{"num_hidden_layers": 8, "hidden_size": 256, "vocab_size": 8192, "positions": "rope", "rope_theta": 100000.0, "tie_word_embeddings": true, "init": "uniform", "init_std_qkv": 0.0229, "optimizer": "muon_variant", "decay_fraction": 1.0, "batch_tokens": 16384}
Each number is 128 + 32 x the weight over its row's rms, rounded and kept within 0 to 255. Layers, rows and columns count from 0. Numbers have three digits each. The size before them is the row's rms in percent of the matrix's.

# layer 2 MLP up, 384x256, rms 0.184, rows 2-18, columns 0-127
103:115119167144144150138162131112155219159123172105159117198154103139131145125115149110103132192144094113075125099138171171079148180204102119148135136132147063143135082100131159160122130099131043136059136127138133119159081160110139128148133095152151165157067071161159087119170132104116158194098144174108125103145146151146146088210167117169155077136155135165148097142143099140184156128168
105:077114150046094106169094168113121090153127126114136171138173111098139156144139110170076139100165126108121104158168139108147080181133088165201113093174119089146219088148196065126084081098134122199101167152161169145153144128130176108099044139157164138155163060148065078125207159116116138123116169096096137096106148142124145128080131122112111115104163120138114109119158128105118159122098
102:106154156115104137139176203105173165133118157173155150069078168124128125092133119147119128146073131094098139110157120136206174127086172142070118133202106110086168116126152216123094122155104131147142104106083106120128110173133110147072120069143045125141101105159127085138134136076091140142124111093129095082125172165175135097137106098125106139106110128118153125112095093192088059095154
102:137152137088094092135092164122126109126108092143066075145201123102086103094159154154120121135154099131155134202156100164150090068139213147121164145085144069109076136075125178118119116172194119133151149114151104150095129120141086152145080112173173159095166094093125117109135194153088088084083179123123124119098184134146159063104154176103135088087125148080148129145152088116130152153108
101:072170116182169112154108139149227101092094086161159126200194088173109146185166086131131080111131119112111142123161171108127141089102128146083106101181086104055132106070147101113137091154105136208069150068101139129138159170156112164100098147123088076130132137149187138099109136155126157100116139146071194132197141145126108193123117119103177047170098123100123089137204122123093142085139
094:145067129149121157140131100055085106122160128162024152114116078170211122078111160133138102098173134169112099073099099063179115114110130141142133146111073102141125103141095124101104136099144158093198134082169107206116176122144146130113166166086100156038074194102161104183140149170077125095159107113187149127142134124176097128144131129157146122097177091068147112095126088148129135101097
100:121133157132117111154122130146189146172153119151125064062112162093130092110108186138140153122140171135183118115141118190207171108159142125124094080113138208157111161069155162071082097160086136172133188074136168134139101173174139215115145113120131132117156143108119150143081112163150164112110122128122072065166146180108090236115118114133124160159143177078083144107170097167139121087108
106:110075129151188107132180091112092129095155093096128145125089132150105111135213091100178081139136068132202142136173178152158121096146074098151097137132137102144121116108110118141179117081235059119105136083123137136104186162137119109134131131147196138127137091176092136142150100112086087123112077173080138128173117137146155173205129065184149135117132157170190102153093138105148101150091
104:173090153083188155120137119088145121157158165096117170139155057106132108156073123103119088129158085127098088098162132152058117143152141117094097175147102141112102151145163153107128116124108125125099092139192099165083141107168186138113140147109163158125167136139117155052151123149113072122160163141172111153098130130140116137041109092114115080150123151173149129159169149044085177189047
099:123074170117172100153082177175077049128093104197155157108126116163112142127153106155176111127139133139151105067120108110088148155107153167136110125111099174152176150101148129115145105147151113119123083120119111139055102136161125108128179187108088108164188132146067149080121149136114143065097112115131099182144118102110109129163110148135129164066176162137060124104113124097120126150093
097:149119170130153155081126076150198126167073097188072162165120061173225105113131125109108183127178150128134110064158104086125138101169159079156126101101129123131133100104161077101147141091126116083172156181081100148103067189074088090116140152152075097129170156169141096106111170095088151150159149142132145164075138143113170102099113153076101134086157119106166112151144130138125139144074
094:116194095192104081174162105098088195145088124145116127198135140160180138117163120103103135144143180157169170125105103108096138143161131134095115111081135157155137133160106119130125112139098160161098101086169172147178111123137067072066169137132132163115119207177160128173107140065051127169109108174111108142082153076153077123207132112146141121163124098150068156041147115097139074132178
099:103138113170131141089117168117123114111125160078118175127131131109065072160092101165128144126123106140093144142180179211143147092138088145112147161167161078172104145115153092091135096117145173121153094132131128042127149120152135144044144174089160130096059114178157058147100132170108120127125162119102120130087131096151099126074107155120127160179172119139091062108183104112154129128122
094:168151104087073133177099160162148125119101122123162077181155214090139097185164108139089140115102150105081066157175168144160133111097104110151102220159135126091121126140093070144163136131140126157154124156077125097118123090137133121119090174116180074147052146113184159121119151164150160119090171164112156147115189095087102114163178128127207162097090139152111117110186158085210163101140
106:181065135041147127124116124155142167137137178160110136095087108103188200142139134143153077148120157110040147158107128108070183172131156151196152110102137079172106124153155140099090070141112148060127121149112154174114128182133165166100130105111131102156139157179183127105121158152152098130136123159130195153174176108093108175098130180142100147162121139139164152159145048112103136119104
104:093136079118128123141164118112142123092113136105128110220116109130094142132137141115073207168142162126111171143179160137158155115138114124149119102172125081076146103100130062150096156068083131171056130133136143204100141138217087101144106123150161138144088064149105113118178107060149072057050169171119147109144101180089140103114132170094128138130128095164161083126163133095114175127075
101:106119127124160121191143130110141115145157129078133128181171104144120092114095125081065140204092143181105109128157123171150111189165105173166109100138141192109123096116121068112121110130153190119099124142161113223150131063122168066149145185142107149153095091146108117149129188151068122101080170121116156097114105111116176193127109129152087084122100213128157161096116127101146117168126
# layer 2 MLP down (transposed), 384x256, rms 0.22, rows 2-18, columns 0-127
098:156102149166090151119127096138154172127143181121160119173140113130143151116155145133122060165132139073124212076160160151175173120151172131178143196131117158124142122157116077107088103085129137177170132135077134123126171149233131083112125080118097136082119102135172135170131143132141140101126124123109139096151176106100133147146172114058092081102193122128118118062099144097121162084135
102:086178130135030139138084131130148127143090140138119134102135161175113167103114086173033079148089140165112125170085145086121077140154168111134177119168151080167133172161127140135121084088161135122078136048145129151113128167107148076083110101097189163143124114145147037122192114101069137140161077162081212094118079156105076138124092158134161117090157147125098112107115043115187090117085
105:052141156202126114133121174084150115082128152164181110152133157098120146123099105137118109126145114092160136083092119148109114077117159089114126160135052121113135121106151169124105141071099124121198097090091096078160126128113141122149136133135116066165190128115135093154167162089094083088140097157132149055074102110143185105146118123094090118180089129127101077098116151131164099190190
100:141090173120164091073051123083155151146138122133129115154144076136036121089120106104195213141147130111129100102159118186105062104173132135127201166169180124174137083097158144084127117166110200155154113078164206137074169148136134104129143147101148157118156153084080106087060089115110097127139125162118146118129133117131111111144160121144153139103136135084164083121117158126141079117095
103:102084115152127108127120121140217153101066115143153196141180140169091074113118094112105152117095120098199115110168137120060181116126072105132143133084079184135151079115132091133103160137097135113060152107129188114111099195186060106099115178128131105181085169100136077154104164128157196143128176177147103145104159209116088131153041158117144108190100152142129120091145127163142139133103
094:161108167144107109163104094116136184093145126173154121107145143074101073138162191120179147076103145050126121115134174082148121172111113125156129154151101097132140114161132142138096149129138130201110091141183153140103173123136119166184128135078097122123141138137092111143119115181128186156060166153109085120141107181132094146149167132102147133108100106141156119098118146166183131153088
094:114131118114150180137136151161114137128154101076192136176158175128182147119147104142168185112106139072191082162115092089135182151116093126098077162100137143089149110143096133133151120098128080121143105130081154096167132119183088171108110139109143145131085106149151111101149118074144158076145130128109075144124142171071154182084133109185090107134096123131117095099066092168119115143093
101:159149101024137097108190139055137102107128056180130225171088191135133122134124098135154127115160081149119154098139120096152125099134085078152152145151160135113153160125146137106188105067104140148116087099096132177144187154086103132137149104110135161102119134143117129149125136169100094113123164154164144102155140176101119180181137128126048127153146150171111188157118113119105146146111
102:088108130111187129120083116088127122128110145156116145182105111101140120081083124103067172175101115143142127127133181080171112132154165158039149161094090094134098121122162115095119073132070135106166136147122106118175153141177112209132130058069099101147169088144177164180214098106120148126183129145114073116156101151155143124090122112084132105143148134138140157104120115079081149165124
099:169107146150096109104102078144101154137148090106127130078078137151118065092205055137047132142145141117144119071112095074118150141151131182077133083107200186139129162115185092153106113141143145119168111139112163134156173125105137151083129147128084131091154121130124098132201143053146099123135062156122120125152115123084104157096070171150198118094115135138089168166123147126156150130113
098:112137117144168078133103049102133101074138146133074109105090177107129105167127097140144148174132178153151131123115100111119157139154161142120112146111133145113113131064114108139088132096108129135073126147102117106102112099058126164132119085159074143166128144148132126120052102135145092170101189148098116095013066172153118136118119135057094157123161134067098108084174070128199169094136
097:142158188074124116120157119134135134084127165115174200120138082121186164169114153104222162154152164115149140202156127146137126074150112089132135073122081155116106138134132156140104129100085104161111147080102141129146130109162134176116170119132180141073148130230147053167189130097081124171104160147164181101148156089140132107112144119138118096077106140082126117111056172184161150123160
100:130123167148112073137095150131134134076183111140113116097134207140089114155156124114103146101128125132113072154186086147151031153152120160143134149143143096094129155134105116142150079113147151036155104089105149173194123128211121103134115182102102106080130167148102165165123065200144185118130059145130154156127102116090132147124083138096136143138164121123103065106136182121082119121107
099:097126144178132091176153048193074146168151098126113143074098129145097173118115093072065144132151133138109113096151078080113099097168132133047150148109153208153139145085140087071089150121140114179121151079129130133103071065102148108145092113124172134157131110119165142112125081142118132138123082160049173109119120151108101083145102142129151139128142108078146133080081148170101091151125
103:125110087099153146120131094087108187122116090156080125098120052109173123173095145107178111105107135131094130101131105116124119122127202177114135155154102132118085161124155090149161150109100086091119135154181171102115061095111122206135145127096154073162168105150148129136133092125141125150170112154119092100082174120106089139115145103038112135115135128191104146131149175087124117121109
105:127091132105133145114128108167102129134114193077112113132115090087138154121107085084119132188149130098084117089135126145100137181126116122160114136137116106124081128132181094130150118145110108174172061072166119094143138107135147054080132138130186125076097203103087109154138102043128000151072130113170119134147145174097084071120073142147127088115182093146077097141142132089110134093076
099:091104075148158125166185097116105090144094122099167147146072090133205114097144110071132130107131134115076103138138132124146112195130133079166154113126169158122078135169105137172084120152099145119119144129186175189166146152097190100082088145124169183158095179158112091119125124171099114193155134104119099074055146171103146126123076138113094089090113088174086134150058125141121127158155
# layer 2 MLP gate, 384x256, rms 0.178, rows 3-19, columns 0-127
102:124122151085124123124129209165123062180119133151141108053111074160151116089099092148164154100167173128137136109129130124095104182061125142191092125128093072095138138102130123101177080081142129193184082104141124116086095122106119114152112137131074149091208141124141117153139144097085111117130123133204155080062077109165160076157173096095134105152146117121120097112165117123127139087097
099:118079076177099175137154139111170118151142200155130133070139099079154117120117205066159141132073100132171173145098072132126122095129135190117099114172159133085112130155167201098156111093116114203109127130152078108153113095147185121166051132163151149213111148157184136094142141092152100109115085138151130089131113177160169091108136136156113098143142159146098120130129138104104122147132
104:186145117104144178126163118129092160125064094133097101106125066147134130135136077120172100135106152135125130113105111118149154172117121097128090099087127176071103139113122133152129159088115121079129161176130088133128070091077156180150156102124145127045098157107150112081201075106165110132158119142165099157130130099150137102112088111098062166139177129152100132171076119119153073159096
094:192146070130172136117132140170140123182075084124172109130167122100147155158149099085169185137131107063156115155107110159090170151086163183158166135121133106140177125170179072159097085127076177176084118095117164134160088111117135168131080118085153118117129105122164123116131128131129101135205131148120102166176108153120138195141171156084119150149100140094091128198146113142128089098166
096:154172143087189149122115124198071069101143168124099069119143183135208126140137096118124131115172118134209153142142126147109032162149094090112115120133070173099129107141091105126148169079131099117137110141124173054131179120127115143112172128131186076125105159133117107114120149149160159090106140153155125142170082145111091156127143114085102162106096124153110119103141166084124158142169
095:158115137150135174111132147160161106140117105187084067123178087160165188038141096109160148105158157111097108153086105146094151102147136088200079109140129099134065154141101134138070156079089103105118134193122137130110167129151134115163171123138149098160056152048158172140146142128108136136134148083059115126132165178151128101089114053129110200103113125122117126098095130057164076169161
099:086115194140154132217120117153190120143131148133161094160097093130129134130085103149125110164163144145132148078109121152138090177071087128148152168195126113130158089167130164079116117115125166153138091183128168143143096129116142133161132190067169161191137133148095130122109074137083151120127158137151145147112107141067129170083138146077176170162123084115095112090117204165149147172137
099:143177163143142189147134090098155083121089147125118110110189108117116090125034139104146096118152147145083132067146129113149118035158142170113094157134103186149162138082070082112121136178150156088122110153147110118140106085174085209137106184106169136148124164121142121144116118126173115068179104178100171114099110129129080127057056151146149140078158140141184220119102135080127151108138
096:158155122126126089165153109149116086117080141104160082174157089127172153173120124143181129121125107150134055164102145090087146166091106107163108086146054152145083168121078142154133109138131094170095084106145151131094132131171076165139077115136118092122169094152129132153095124135093124115097109155089087144066189033153132136171133108162042089183179127060164128094157118131164134167087
105:094170083104094133141155147144128183133145175134103136080117183133070136183129072138164137126159145114136134159104111187168161105100125083073118137167141118131111165091190150136084114086142170173064105120080147088165135128148113125121123090184099141111128171130120126107133142155130159118115099090107114108097111145155135117139161120114170110224110120168135129104133159115157176139126
102:123113113148155083165085191143110150133126103087111066095092127163140107076110120118156177142181055109100077107110123127127098117132159080138082160182165090088124130136120064109121117148088172141132155149125132093123145130136144154115062100144181108171090125077145159103070098091143126081112118141120099112194143187115090155113116093152134164169118106098173140167115124079099169096145
099:107086148146102163093120197140092109154044072171078118094116140100066106175117120102142157120082105124148127117158132135124144093127177147121148062151138119151134160211116130133087122126127170150107179154157141074139133140108133168162116056186158160133099068079072143111130075134118118128043125165139143148100092117172125119113100099182195148143137100148122090112086153114142134177104
100:146129096130168144118159153090158124107125167149141126177100120135136124129149122036112135090143087166081095143200138125148139166153140149166172074146090137140118134130071150100102167142212157108130098140154145130133131180152127179139120145095172151172060175057146158149112165211145132148184143176204152159116103136125186141152067164164128158138057153113094139163177112148083211195135
099:127177080136192111176152107150089178155178099130118155124086115136156111122176127139168181120090144189124110124109159139129144104127109113132133117157109113171117127214142092186092034133084111086139158117121157140082154115097109141091119074124126111112119049146130111154106091121113142104121096151087086082166179147125186138104108121129154127167161090072140089181103138076118156176123
107:116168069140125154150128139128185182127128168090166092125115142176124122111157076092107134152148150157112071174164112093142184083105170111164150126094077106082171216149126096187113146155190104178152140139139144143096139108098104199119128137103096119143107170142061139139132125177131112201105207136129151112152189173050124137129166116161081132139142126115088113104141113178140107060156
099:162144057146113103127128059169088108135095155126154133078116139156151088096069143146157115132131069124141108130136152135125211114065103144140137160138137086147150150180111075093139133102102096155114094123129154114187050179128190116133157142083110166123184116106132119124119140093146166067101145103139149167134135119141118105129141130115127121136086112169051146139044117101122162136163
090:136178171081157128158133090158131112148137130100133118072131102158141117151112194140117133091173141121209080123164152162112062130147119098092129147150113113154114200101161176063113049090145180105144141149173112144081161150070119111122095113130127133130074127170137206096105134099144144132159124109113162090165164121076180116112130095099155145104127095119164109129127104113083155134155